python train.py --d_model=768 --n_head=12 --norm_place="pre" --init_std_up=0.0272 --beta1=0.93 --train_tokens=951800000
Each number is 128 + 32 x the weight over the matrix's rms, rounded and kept within 0 to 255. Layers, rows and columns count from 0. Numbers have three digits each.

# down: layer 7 MLP down (transposed), 3072x768, rms 0.0604, rows 21-120, columns 512-575
# up: layer 7 MLP up, 3072x768, rms 0.0625, rows 22-121, columns 512-575
down21:093049154081152051144054145134155128129090106131163136127195166126123145131100108100139117133101171132124095092133074145175140149161111176185098216131187123123113145104136095140169099138093139
up22:149215146165156129168167131134153178097150117157050046140164173098189148162164156098110160111102107072096115143144094143197110119184118092153122081151130109072096146127104158102087132139157131
down22:121067171093141114218127148137120134096121100134127110084066063116113193147063110081098137166092130151111123138095145108128127180159108153149113094166138153110108194123127107097111159140169172
up23:114134127126132083083123105128119187144113117097147137098138142107226141151101095153184161126162122152108136117123176137139083150184128174106176147118102177128122136118095129112140098147123119
down23:100089087108091098103052133151193164105144103095162128120125102132108130176129118131116168144150133137157180135105098152151129153135142166180135118119090107158108107098130163164110080147116131
up24:106148165149117129125128109082078135163149077152100102162078180152170150125118154123114115155090131175101112193100113185080120145129083103196161088119170136149129133089091144177135165094150193
down24:145135108095123155162120086151122094139063140157184089175127074134100117066099116147145107144139097200135195132102141107128187120155099104114156108117125111109145115132123149149150125092113113
up25:114086128156170123211095067099143080131061158122134159165131087077096115069155080086154196109108080177093076118152135121127127156048140186121131183142106170156104104120169157125132069127080168
down25:133110180117148138174175130098148079155092149139128133087182118117114129145122083147128144072140149146165096164072102095157216080119057157096108039093097141186164115104117114136208133106085150
up26:145156177176101153148119068129114209113130150189123158175109122196056130178174143063149167160079092142122154147117084101129167166186193187157123152100081154146096088131169088076108138088136100
down26:158023136127138172128125070154127090114120197102100127101118142140125083153169098164086131114132209151063159058136121098112166082143142175096117154116100162176124080120149130094151121097157104
up27:124120111108173098120090156076163131139132056129144125144109175131151156108212125112097121008182112160144141127183117111097112103095110167124175097115107114107099133149125167122109138115145120
down27:189129132135115145039146143139144105109151076145122137135149099108160119111134140165098082127169126161129122127115128098157159128127130167147145142122122113197104064124149104099108144094111134
up28:125093143144123082208144145140132102098100115179123093107167061135142164148171135167152120079096087150165090122193114089176132144135093155112143152089132127114155132134139100109139144110105096
down28:131098101095165178203132175147162142089073123123134096115127173169132115117144166129120073182076164161122148119161133207100136140133149105111137170158150138139123124097125129151083134117137117
up29:133148164171071109131166143111131122121138122093092179178137094127149108138156109119125073152123088134083138144126099106129080143144087166075103068158150125124112166173141108142107093145109171
down29:098121131205150110143095116119197164153146093145136129150091122103095123156104147117113161139119095115078108147122135151098157144082121119136097138099155081175141156159111121091106148108121095
up30:101111108122128134148083119102123139050145137154082127121142143157107146185085065187144108109125104075161116143086109172138097147169191155136119161125149126135083094109211148136146129121135133
down30:135174123157106137130128139125125107120100103136118152119175159099183152148099143089109139122160132144137126116209149140167139071082162129080143134157103132137139153173117092158141138095133111
up31:218128132088156152105079185147182235104155124105070106127134079175118136123118135147143153123191108185093137094179120175172150157123110144110153131092158161116066132171083131097139127116041119
down31:129111044192145112138125141091040204180104088105200109166092116124190165163100155074167139113115108179135195155171170110155142117047182083132150087138133110036140135086144069162138149141119141
up32:141118089128094148108107092163134116102141158137118134145089085158134107100141204163136133122196070100116167089111124088123167119103158140160137150084093131144106120108119148135112147168124136
down32:146190081157100150085145185110126131118196083198161111112118177099095080144168155130218121144124119152098115123085108129106163147083118148108093146166133084111103067117168155093165183134133185
up33:111169174098100154126131079100188161110105157168138138120088153128123152140072090081149126151183098156133131098035122105098163114127137164139117083129088119110143140062069178133139134144159119
down33:117097108118128123139167182182182092062136143142069136132139066142098147127108117103150135099145137155092159143153141130153133112110048153118152079078114103048151101075158101108116156097163153
up34:173118120135167168086116133189120117142082163098148155123133094123114162123111103094137134158135161101160216095135119133156184123099179121155141100126062118123121209105104173123154137094027145
down34:193155160171197167113079083197139130191092223189114079097115139152115159075109112185121136146158118085143142154147104109157153115062151130067110079149128155100134132054120140112094146154100144
up35:085126165135046121144128089167149171155071175166168137121138121161117131112177093051130142034084113123122155058122137076149097130119130165092085122113146143133149145145148194140118097157115169
down35:117094158146160160143113117163139125122170119144109107153126136097116119112046150132135136055135123076149186093160087137190157166158141159102106111146143156084104177078092062124159069135105141
up36:150124114189104146054126091158124043145139136058166160230160136142137146100199125143128155122137102130145084134093072147113180114170106149100148138161132090135096125106086142069136112116142140
down36:144113128148139109103196125146152133180154141128174130064156109157105152119083124128165174139216141139124038130184150094064101114118131085175163117151092095108142138202165056114096163120070084
up37:087092077055147148101104165084089120151127106151083139147198194104082169097098144143160169162185027153160233091147132131148156157069128175153144083078110141112103107123121144117100090201200120
down37:126145045090151166116131120113100135146092143170065155143149138089115158115160149092138154119091075135136118117143141160170108150145097106130072083145103152142161097132101175090154104120095157
up38:187221135181108161114133129127162122116136139124103082113136115111175088036089145154151143156102159112152116134112127151123136167124192134147121094133116148098062078112117096164124144138115177
down38:091087147137155071108128111139150136088148140152112169132116104140072127094082179148147103070178079092093127123110200114162131099186158087129067122154152111188123126154145136128123121178134137
up39:133180085207113151189117085120148080112152144100183109113087087167182135088158138136092145156121101142060149121141068143128127127117075142146187177081156122096071172077138141144088138181162134
down39:182121170083152140102109144152117114135121107137127106090084136116071232158075126061094117105112134126164107178154055126077085110123150096082133149112097166088108158097113124169140097131109145
up40:075078098138109127156172135179058166187128137158125112144149170160156102112096172130121154128110143105109144118113121122175117122119153186131142126102155108108041139124105207168090121082145088
down40:148104186122094120119181117158154153108150102101151124082150130101133175154087092116121139153095097065111125112127105081135126104187075124135172129182112152152153183149080104143141132096078132
up41:069188134163159124097142085167192134175075186106067155078069135100161076137106180110172153121125156102146142122080068151092078161157125124113136153106164099052098070143144131054142136097116157
down41:082099099114178107141105158153215101119180183152116142144152113185137107117141113186082135158146098149164122207091134097099085125173166104106129123129169150136155000101121134128187140121099149
up42:131137094113107098127083151114100100175145113198165125117152154119104135114160133194070113108127132230192126143087180172150060123134102157062157127113132119133037122160105135150108135109174129
down42:094174126098172091106151162159099123093103131086147188080122106163102077111113114126173088110130152141141108078123093127136149151114065171118145128070114086081114098112172133109145083145102101
up43:118115121141119173138180154092132118078146139095136127046105141155120108125133129084130099091184086191142123139144125133163083121115151126082110166123194110133134164160062132126160048079089129
down43:164093104168206080115113077158150122115167126143152109056107123136067087158137086132140124062134104203082193125096138142102131115138147093138166111108113138148084089121115052125123113125092163
up44:127141131082158110179158098147133103108107185110136090105143161067161112130098176158085193115105159159147132144149122190200095119113110152109138116083127144150117072160137162185162068175089116
down44:145131103192125085115134119216130136130131115164113127134116116103140109106159099114067202101121152134123056187150150181145092118115119128106109103072181090148133143099142137152166103196054146
up45:138127134130109141107183156180110183142134169124213076133131071116109114123094131161142154137111119166137114086166124127099129112107106127091172142142064166171158174163112171096151118157139155
down45:160158161172104086165195100139204119070115129135156120108145082093134120158060075159131105153117112179116084190136145152135138156168146178105112100090106133089089126155132140158137149177161121
up46:119150122224145140131112112162100109135170144081187131170169158159183113139072227119067119084068122090142140180175182073161066081098117144095100010085229131108089060110128149139126102152183068
down46:100137136111063155093155117191163081164136159108132166123123126088109092098101162174155136144160138053074097112074148133173088137173103148182106039123144164146080122140117122137143034118193110
up47:153125129179121155147135117153079140155108130119121111084113119095145143074145085138125136097092178121125109127135129140116150129133136123156141177120103126109101108128096147105062069115128103
down47:093116197159141079119149098145137132143160140113099111127120074154175125168123118094112162127141130102082171162168137167057127135138093162126153085090125078125079143069146139081168147148116171
up48:070121135112151192116094140151168136134113127166140213123131202109145163128170203118139163109121076200161098148166213089156109102051117121110133103124089186127125152130102112152061097104070109
down48:105103123112145085140096095155077117137129159154100172147105156162107122095153195155158115159168128108145130109163152165143131116119131032141071046161110113119151198134060128139094137164176131
up49:105125088104132166077199202128116121126121195111139130098115128156121176132116137187114155164132136120051176135133131135136138150126083140065129095106160151074076171118109132094076131122145102
down49:136130143112170108149090123116087116122104150167152177066108121161080141159165085142137130128149121122126129101120126171136095077135150213080119159092135181114137126121127053169067116085081089
up50:113138083176126119204124159226102146121121185113117132100044099145114141138114065102131141094177117082124121089129094087160131125121145119107192062110145156122107051142137135188090136157105154
down50:114161144179128160090120203158103140073137142125130154131155105102133142051093110162139166078126162139122129149131115147144121113089176089163100113171124145149166177147160143121154143138108110
up51:070149125083195093067060156099038058074150163068093089157075192075157153155139089144109086149132171073126144150126153100180141133114165144119163135091191127129111087149113114066149120181062125
down51:115113128141079154172138167186117133129136093117115087104081109119121142093122093100083109114194184143145098181092187159134104115155164134119043122109139130023090121146138123091087179133126189
up52:170120134178090092085140144138192198135070139134144134158182112130119165101212093164114158106141160159128194169131133100193107146142126182100125194108137150136143150148157137140118175096120126
down52:078123132129109089155141093136135255153131135130190141137148112148152077140138093108112072140140129117190126105162132180143201120059111191179158128134186051129042095049108095118151157115089083
up53:115137071163107159101130165098134109174126086130117102105125135092126117122136110129124165135174118142162094095148133118178125122152163129155131170105068176169131124104115136136109118127111118
down53:079103090097073117136153106118116123144058110116116147116113109149085088062092147102120144148132143131103147093137097130093087133141092181112164127100106115114103138052166170159171091178118131
up54:096101164127151147188129158081161125070125102169082072163089071179130133095091122132159109080073126096106137089076089143152148135181084140097093124120139135117082112104179130147109141135119158
down54:138170141118144121160118171076180057119109150084076044113109126139133065129103065154125089134120136109082110100122087081132142140145054142129076133097109202120125129122098113099155129140146030
up55:126158145134150108167102102146077149087137125040155126072113126149200100135108175107126174120121138119099128117142159129156114200167171137107102074126117168150152188086143114160104104111133108
down55:143123133109135118135106132169173154133142170107080111123088154122130127188155141169099136107164100105124130091119161166121139163173127155180184102179156138120118134108157086159152130128129114
up56:125148167104054162094152109123135149122150159161113069146119126118105133111095149171073109123161155154183145050137096150054126126142159136140141152093162135145075036121180110069086115136118142
down56:132152172124151076113108148159141126156167156107136090070148115134146171150114136151138092173171118031155139067123089092160119083114093139100115114069166118102099134170126102137131098076094130
up57:159129104152161158167147136147151164166129125109120127115161075127148168085129135171080165128075105105149130147195110137177161135117177143123140123068114109172180092068117089180138148071139089
down57:165083136166171092089106159188179130126160190128102108075161101100098082037061095139084163137100093143120122117118091079114151094156102170161145145120109021169118125160142137111164132160111114
up58:131147087101178123158081070126168145108147150141093119103163094169167181137159085175106102124074171147126127116110104123125145144131114111147143038145175190160102117138085076143129105136122055
down58:151137061118149162093139136148111167129184161123073093098085097114185085228144149180154186121135102095131139057140137146102098121093159120102124092095173137101156088152167090130141156171120144
up59:147127105056107125132135157162098139174154092126124121112111112082077100171182117142075130154158147181095131189127103163196132182135125093095131121118113174142153111136135151161139113114153131
down59:120137137201140091160114137177174083127128112148146124117076169185155116108097150105197123140134094131164126088157129135108114139144156163100136113134150098043120119059115173131152044151129129
up60:143160079074148134163106184138118134126063105147138147139081077090060150099056149121097170132139097089164146127132067122137144110141145105177113168084141119162138134135149181061189121081108121
down60:106138124117090104122141155105101074153127205133121140165079143121111129089146184131123138142114117109116165129170089150111134137105142184114155107122160186220148134108150100107098190125134122
up61:121106112120104106113120112104113122153161150134131158155087133073119158156139118163068127184112127142094118083081105142139192096155115166092151108155150100118135094113130160158085102116176093
down61:189072136115146173128145150115090093120097160126131125145180104111159144099119120108225110182067107151122090061222079120151123100140123128133089144120157111105112111149116111106117092111131138
up62:118129151110113144144186148123104137107136172091142143138129152091112173161120107099152117146097105156112142152116152055170082131119147113117100155119106101125141126126126126107131147087162136
down62:129129052099152163117142122139090090107126097128144117054148097133138195129096132155165097156106124138100091081190131137167097073054138102126122154169101129122141135118139085096154131073126110
up63:104106144213144116110113129114099146140073124159108123139156162106073151131138091160140120065124102140156148056109130156155129097070143112166110093111133096160138155131096136084158125092114124
down63:133117087129112150114144112130118100124100082110184136121070136154151098143097134112071096127101116152178134160126164146105172068102162084100111134133139166129093121126116062083228127139211140
up64:140148090115101099140142055159077125050089100068172116114137091126148108108202175119108177092147096106093086150086131138079084151130165192090132148143149104155100119124110160078110081117094111
down64:099155121095200084146137141160136147131100191149116158101147153124190131166139074173140181119136114132105108119119096086111140143118110142124155128109154146120090117101081119103172133062094092
up65:126131159150175054163126131139147164100084140156121115140074156141108144109101067141136124095109149130149087122191138189146114128144110185119138095131138142124122142117164084140117157139136111
down65:128147160110155133165118148100088144186083114143128144111146117163114142095116157118111121109165187124124112152063130184093165169153169149185117130112117156154111135165100117126149143143123114
up66:149086081081154124139154162117102155081146160165108135149108161101133192110128175127131116101145146138121166108147121124131117090096109131122167106122146125142089189116102171135131081095130154
down66:183074125111133125125132117176178104092159113164133159163136170170100110106129155175122151145103098131140067137116089148142189146119109129136145149136134133194110153089147127172149109183106085
up67:112135177105078145117143116097136115112172093105094130070118169143082127064148141148173095183073154142167113121141122125100145108177096110131098117114064118097034095094100142128131134148104143
down67:105133138083133174186185137120159071155148102097126173138111154116184089125071155141153137063148098050039137080075106195124110105127157136080087107118093125109192125098135127115176108178123133
up68:130103074123127177078088134088079136108136088082082054091087051112091111095134118139101186139129142117123108053149141141115183108085138136140124129115125129145084078120191116137101136111129133
down68:094099118114138182185168156103115085168049089131116116130137142133029170110179122096096093126142129157073097173086175072148114053142112109100170099098073092112130109166129129105115094104099097
up69:096135144127142135104140095158118168108123135110137149193127130108145163120095100190132090121076096161142134092125125171091047126127146124124197058200146105105164113108136101131082133148092112
down69:105139113203113066148132107080078132152169095168101124136103159075127147133169140136172111185067127117170140114206140129104108083137147109109099136126117138100125103135166154161137121195162153
up70:120130129154115136186155133162185142121215161098150114134107156138096131105127113166165144090148048122065179120120140115132145129102114158151175173134100136132148112093157171144102167117141150
down70:160087188101101121093140107146160094098098093164177104117159109133158130105114089118171139113114144132127098137115152038078114099144113094108130151127153103114185132154190187131143152141123109
up71:201136180132181176154137154172055115115107098173146100109147071233154120113085124122170057103182100121105141164227136119118138147126030082163141122105095130141178092113135136119085118072035127
down71:113156154121114181160050089122161137124130161173154092107162170106143125087104145078112103152150065143120210127120112178107100108126105118138134149095092147183096137162066121105094122118156163
up72:134128182165113130113141159064131202154115234154168135088096180143135118085113101156136099159171125154074157196148172115135089105161146158095161103085144126176120105163113198167093096107117095
down72:162130141088139106131180106084124120148133194111119115147108159183177125096118101164127105138105167172126112113130103139155169117138073143171149146165181186105130171120103120152130144082144099
up73:101130123134174115129121135077141148148088104159145134160140203109162107110126142106188157144142105160087110155110113090115156130130137120161170170104124132106161085128070160097133154134148126
down73:155098096133127110118135096066110088053155163138101143122086090130166125086083127180168103140127068159096068085134129104126150136169136113188165067143135130114108121124112148104159170124166134
up74:131150115140110148092061157155105128089119131172172129054137119124100113137180146106151084122147151114157137166195188085142158113135125116139094137198122091114140119103165156115122172114126162
down74:147068123118092102114086090116167104129171102178170113186133141121126167141109145101164125160115072144105135137158158136145099105152154142097097131117117100158149114131129100141126127178169143
up75:121140144148167166117176156133119130174131111117129139088091098126165170128151116143104109100108073145149136140123185126110127099113145066152131125137178093083150133138124149134150094123122118
down75:149172138107077129120128100138157166147139191130142113158124131093137116124115105124114125121113111155155151086089128164159158156117106140065169116139143107145088084137117111106134092132155089
up76:110117138170169083064178167186117103111101085161139124122183080139104151068116159163092158119170107174119140128200128159070173173118152105055131079081192166126140090091075154080118107123096144
down76:108082119100117196118124072125194097159108151111135150084089110120091094136113195118166128064089066130101123107110143140103106177141140156131176125142160138154048167089168181074158124105165157
up77:083176101087145137102106104102111136121172090148142169067136122142103115084148118117093123059078142155130141131204112120150142158141092059126149150151116127166175151115108157129096093205114136
down77:120132108140190131119118146156196101106092132123140110139076077155077132063163101087131114131072146140114088093089120152123152128033101095071078118148181152159097103136115187118106177117135155
up78:161168073165201121113027166081067105111157178121096141102145154117110163174141134118154120122114048138151146104171104144118100138079104156108122135115061114134137109096066096128152114089132107
down78:155090135107166070153123154164066139119193175153093115129118133190148108140149136151110162113109162107121126111135078081141138117143168149140177150137126115115120091161119125154158155090157088
up79:069104110156109149150175125183115129153120125108101133155158127076127121110148090131070096111149108174139071163122149120130166218113084109113142156165107111101120117129082139181088131112136122
down79:176087120108166140131074118155153169175119198087164154186148156137116083140126177129128141123094108150145131086147139095155135186073073164148175156114105080125082140156101155124125174176120134
up80:069082142153173055135125092131113092123128100127048160065133173133111097095116094090155128130132124057119093127102104167097077120099142119175079116079134138024100110099163171127119164189107026
down80:058152130013085115119078045118088149147118130154108161115106048110080167133093170096111059082115157174149112122133156120148149153083174144112128110117095133159152078151171184109163132216148094
up81:173117146073120147120147092132131142167093042052104138146175199133129156133210088134167151100131188155136097063145162094068135133088109121194072142083128159148099099113133141117102156160078088
down81:095168119140171123100145153096086115125067162128136156082130115066086093217105160101188069091135155126143103096168163135116155107131125122136137163159111131085125097138160140088168113099142119
up82:119164149112142089125157153121143084116137082146104103124082155124162139069125153140165088136100193181116107173172140113181100192097138191121128133087126143166136188166100117115171148136202094
down82:055073123137133116123192145146123095105135096142142124138126173106194112106110140100148158195111109115088070124100129131110101106093175152106181125096125079119058133146182120100108096084100147
up83:120112116141188135072130110137112083175099155165150153138145088097126141189126191031113153166133113146122148138110104143152128085117104112188160125121091159130117166127109115082213124101111110
down83:142110179154125134102187106123126067177085142200114175151104150146173088085140121059216076152165127160115179146116118115140156119131139179097115103096038142164119178082175176149133141134158111
up84:153113151162129111164142146101123124165120095142139134158119116103058156168186110129159080072126168118112099126084140223165111133054151139202087125126137112139121110124189140140173126102106115
down84:123159154094095174137103112166177119154110120071081124175074079126082139082106165097142108126112120125155093171130154145106143117133152106170129216161159170164127092136154144079126156172139056
up85:136167109134120116147147144122164143080110156163129181097152127154099131168129118099160166117117103163098082217095180141121215100118150137127139083145166171162119095104115109142053067134135152
down85:122044144151130150168079168152101138104181155144114101147134088094121172148156114108133129085150087147096137160130101117146125110132130076084113123127149064148089072176115067167082071125102176
up86:105093150126130097131085111111116159119128119082152118153125159156102111134139124143152160172113142204130165135156120136110186120072118151143077063040130191055134133130196156141079171151087131
down86:183121128145116155152141148151115158085145127139132155084060089177131105169048128100139102163116163139085158132202089095111124129139131097169159119168161116167112130186123124088149118088074170
up87:096095092091125098115151174127133106088157156135108091149118143137111159131079111083143183177116107127071147117116099129131117117114146169165123120176160121129119118156114124115129167160102162
down87:164128175094120075144107157099141163068104145074093163148098112060183150163152093147098051081144140171132151126167125105174096137096117071028128110149109111163107157147121203188142091102159126
up88:124136122148126104103085057115095115082122158172127161144141165101113108132164095109115122121149142135070110077096107137104140122114126117148117159139112106168139175154106142148133121148090179
down88:102187162131146170071140120123078106072158162130094159135112103130147140118113115161091131137103057107117060166101128156204046127137102113110130112173123110102123134117099174186086125116052136
up89:121165154196132151145100145214110120199159137182069105201108108112149112100081113117117137144225106193129093103149160113132093141122098131130141175179166135124101109152060113112175138162122175
down89:153142129139160125127112123128108127133140101112120142164146090137079107112107110141159136112085144042129136131128127101188128151125131065138179073158148106117154149058132091144093144097179130
up90:123217216171133164106092125161118102043100091124116177126138065128143109132127091138170215137194120125098091124145126128151163094069163163127134113184103164197110119163108135184118165118114143
down90:068176157081103122122188147149083076156109155114107121157064159089126133155146143133105083122148128117108163162149120129098140110143161159078159136142140096169154108171091133144128130145063104
up91:090161108125161167129132171146167117109107138162108175157116081105135126132187111103195129209147106154165102149137084170109125185176138102142153097143079162137115095115140131119101134208159140
down91:101163132143184164100129178128122130176147128062126138178109133140143103122105171106129112080064145169160139098106101126149070091166100151137054143098089110113088066167117120103172089093129164
up92:103108186115156120069093140169112213125119144187067127139169155022083119203071139089068135100154148174154119130071144139093120146115151129197084110160159127063086083114086096141046103108154071
down92:129174163135123129120084135120121115109199109170171147118118159112137181123143146173116111142130131153153034127169090087088109096154097088115166132136098093168081150137118111181123174094078142
up93:133080148109202165134090153103111185137095137175093096170153071169132154071081117116129157153102099071173141122125150105067072140141099130134125114138131177127115132068125164161102159117090178
down93:169103183057165096156104104098165128117145141147048188105115133129087106138080133144104144153120166145090127159139151086095149086118158185151076132150176064223136149073052134192079112133071125
up94:134115102097131105122126067062159126138093080124134162150166124191078129100090173132136144126112126135099168098161136105145147173122063105064168139171165066076151170153099090124124153187104097
down94:113100127125155136112140174070143165070148121188093187100129174070087081102130189089125153126079106085105098110120101122107115183049107183119150082106114158118097146142125085142151079164061151
up95:095092111173106118189052145118133173157148097134135108129136132142179170148126130090150101140139124145128145111146072170083209159114157125097137173089090156137095090054157098129085121093120092
down95:112187092128059125064157125184117110090099113125147088168129189085171096142137146120083163160103109122121164154133152181096123103103145131112153166124069122074120130144127127120091125134109144
up96:139110127151144116158123166149109123158115152151132125133111126167167144109160137137125113103138090157140142139144081128219155134146097083133206160083166159115155158152104092150107111116137165
down96:122102116101133181078130110137152125137116153135165081139164107117086185139097108172093106064154087084128153086128146163127137143132119129181103100137161138151095132078163153117158163188138123
up97:099128143109156121089111135115041158130137139077112100176126117156164118119074099151125148145195067161096162118145118125054109075187134144105111128161153138125143100109097104116085078145156117
down97:176108126186134178161174170180194152098147073104093082143123088105155134148151118097068095130131175138073137151142088116161097122166161131066192152150155151147091120146154157141111104160133116
up98:107162131088121120110112138126114216104111105103114140123132144133194133096148162111128124035101085164099149185152111099078167139078122139171123166128133165109169093185101100130080117099162152
down98:128184072139122076086138077109099076165161095128065070113167072182125189095123120151125156106091155178125107113118129097127116042109101163212128154122139139081140139145134079125158111132172138
up99:105105092161101175155191086151115102067134139165114122169052111154102138134089165101161118131094159105127164095138124094152192108093119087131160163098154130131144127177105137121117165085181082
down99:146150091154103122146165155192137181071113089143169122182160149133143183119138178116179102114132159185104146105148183123105133127088111137159129099130128117095129127104117108083120098071160134
up100:129137151124143085164176119167090166190111145148118152132102125093139136117139131072138114064111112078120113140189151133159195126143122081113078162144113187088132092158077151107167089119125102
down100:150129198131132150144123092114135133123175130073168161163156117146070096118107092145120119142133179092133112106165083092123118148084165163131121090084108151152075178107118119112158136156163106
up101:165076072154143083107138060119098177077120090116076119141206108119131096166128097133123136078093122100141099128137167162109134167103129151182138186109124130142086103119096130126153065148138149
down101:113155174112094153126113153131144191136146125077150099190170104140135127147066175128167061140134142146216111134146148073094183098126141153112172162121188210170148144119100141119143126110090168
up102:131118164161113143092134145152117137114136178137125151144132130096139112166136142072138083173085185088090075148175079131120135138129159048126075142162137162075108113112104114035149029127075201
down102:064120142081174099141161150158157139038109077103142216116082128126103175095070117108149127143105095115139104145133150157101084130136166126163053143122096092117137031119142123110144137100122213
up103:127134106135164131144129136137132110159110123143149150098139180103090130144118107110182125093135114131101101139104090151144116151122135104089143109142102140141119150079086128109154117112106128
down103:186127122077133176120110157194163115065117088099100100136122139122117127130114183169124137073140083124110108150085127163117208142113132165072151062142176107201157108133148087085121141153140129
up104:163119154123176109187115128097109127085124125153121128111149167120097170169149109143101109080123068126125109111104113188161128107134119130069096141092130127108089104091125211110107141133116129
down104:126134124089117125071148145054144192123112147153119153153067166136042170183146195078168190138129133131130161149084140140124135153099122155138118122171078091134184174107086155139155129092121114
up105:184129133126127157176165109133128110130151107131174179108115067153071127190111068164115088100087143122129156142146128182161087098145076147122223172116047146137141124143161197116135117099118149
down105:122109163114162167111122130142092117132130057095092149131173112179142117131141125149161127157132119176085189098081149088107072131144064132128164153192168165156161141097101149101107121121078112
up106:106232186170095147077112193149158126168119121068136133100083091159117127174136158164101110065057117136112156138138143161146110116097081120146132121162129166121102077166112126105157104176142105
down106:151133182117129134093101100023071131140131148153107167111112130193152210191128148132108163103085076161119122180110101064077149151135117124172125111175086165176165144176123101105190111206126130
up107:089133115130153142085110133127137139131103122080157132132086130182095139155109117182093117111099122141077152132166157111164164173160101195147141093084161084156161122070156196104158200108110160
down107:148188118121194187138146108103088082107132083135157105116106189084113091104113126110087127075059104169121173106117140089169134159159112178077145147120166109118095147095158201133080126092107151
up108:095121127076152120130111115088122129130162104123167133103120120114100079153098138158141072162116203083088161151179114084124088118132144100158096059148109095130131083120178161097155104091140095
down108:153128129170132133082149116105163120112139146144137163065142123104156114176138175158089096103079136125139109133099143128112108101175167114087084091129075124180093142135128162118122106113109125
up109:057155138110130129196122176153160088110122138134122155140127170067120101089148115124151161152140127112116114094168129157141132142161132183189148132154119139097142167129160130126110088094151098
down109:122136136105092118168118121161075122151089145166091116131104162127170130066106155159073135115160174117091071133072118123132105164156159161151125125153170135165099119167177126148131129154077133
up110:063096142172176161120115120123113129125204155095087161126164089082160139154186108103145112144144121093150105081100180165125115142169091082155147167155146109155144070087159166164096176133141120
down110:150076094116157117174125118139141150132137132101114118168129103097099166086145166136107151132123124086103137138129126146120079122104076085148117176096107128200102142119145128112164147084210066
up111:139182114095108111163097151157102134111090130158144142143159153094139139124155193069177110079142103135089113109215123118079135091127125153151041097126149100106137171149101090179104092086089123
down111:092102065170176157084154142189148115097074161170171135095164167138141136147132209083106143088044083127083101131113134188099119129122160164141077110150148123116137136122148121151168189110161128
up112:147158099141118182124170197128165119135146134130101139111123169131148156152147152135098105184133084092077135116141110135118118101183155098183179178135132152083106075099175177071117069111228081
down112:120174192212074135100149105142173142114148146131110089148149132128157114127133159154166115148100136188136172114112153076137093102123136136110105127100071135136148077128072141105174057117177116
up113:104093121092148163087146144143111148155116099120147122088101095142111126155069129115124174065126143085150145116076140163131079108113138079115126134098125126119124112129140128129076124112148122
down113:147143134088102118123130063136107144150132077148091103114151112139118125150114169129163108127083120160129108093159113144148137159112155127168105152112077109116144115153115090112155148098129150
up114:122135101191159090135120143172088126188109093157123117168147128109143058112116153166092197134130096124122147135111153181097127105119152116110137075144138094170112188145100132124133113156083132
down114:093152146183099101044110164130155094124135155139097133104168109118184084166207130194121122071110138117133076147146053125107144130086139086162141072168147132142095071129137051121102113151133144
up115:101106106178145153125155150169123152104112145139152181114179127128134173096078139109120141120161066210138133162149111185171117186115081109145123134121088154111094100150076154093071099097163141
down115:123146105189162142098139125146108124132189106164134187130126083123130181163100092148135106096156114166135152197177164192106178168094129097128065137116123120141110171160162128131045127162147098
up116:091102083156143096180106094166130141123134178109152130187141122121150146076104070149131119130158126142136091164128097143122153112135213157114100164062141040144126126107120066125145126123116163
down116:108144167138151160156138140145109173107139123114167139132136128164109107145146119111124125071142144136143130145112135202126128184102107110200146131131161155134118165132112103104092096124139171
up117:149130103126142173110149141136137120119127121146087151118129106101171120123125143153109121060106166165126144097041085125106096097096072122167170130121118087051166131162133096107157151119104136
down117:153141078143141101157146137156198101182154142093159153100158136086091132144176125120212053107128149160119185108074111135122129064129108169131153154126109122132183123155158096098147153108162178
up118:194147134198114138119088148093123122105083161164142075150111151078141108103246133070121091117092131100158120113174169129163132117130127128151125139099147160091122135064088142052145106105127088
down118:138115094067142046119152168155131138185099124083080116126143140141097106102164077118147107129061142189138109180105103109126144103138073102120075159149138162183163193104169099075141157121086093
up119:152072100147104191086129101175048133176153127103126064132123121160058097173113127151166101128137200128142104088138129129193130128174083108147163103191140114108081135152113122100128152109114100
down119:159118161090155162101157119147108132142078144093157056153165119182123113124172092131152168123117123159158069065087085143131103094147103107094110085076123145110118143128085153170165113039119085
up120:160091067179124188069087119144120129134119198157067081161152110117102140091118138142091142161100125128140124150140083138161101160138093122131150127136107167149135130096148139160150126121091124
down120:154068083145104138123123140153138093157118113189174145110151129112171100111196131163106093062116115232143112146140072098077134142148084143080177094069214123125140120163127125097126179057116094
up121:120120114171093135163153117135106053099109191119089165212115093059151151144101161135073139132111146214140124109106169152128155151040055170115109127147125150150099149121171156158044171189103080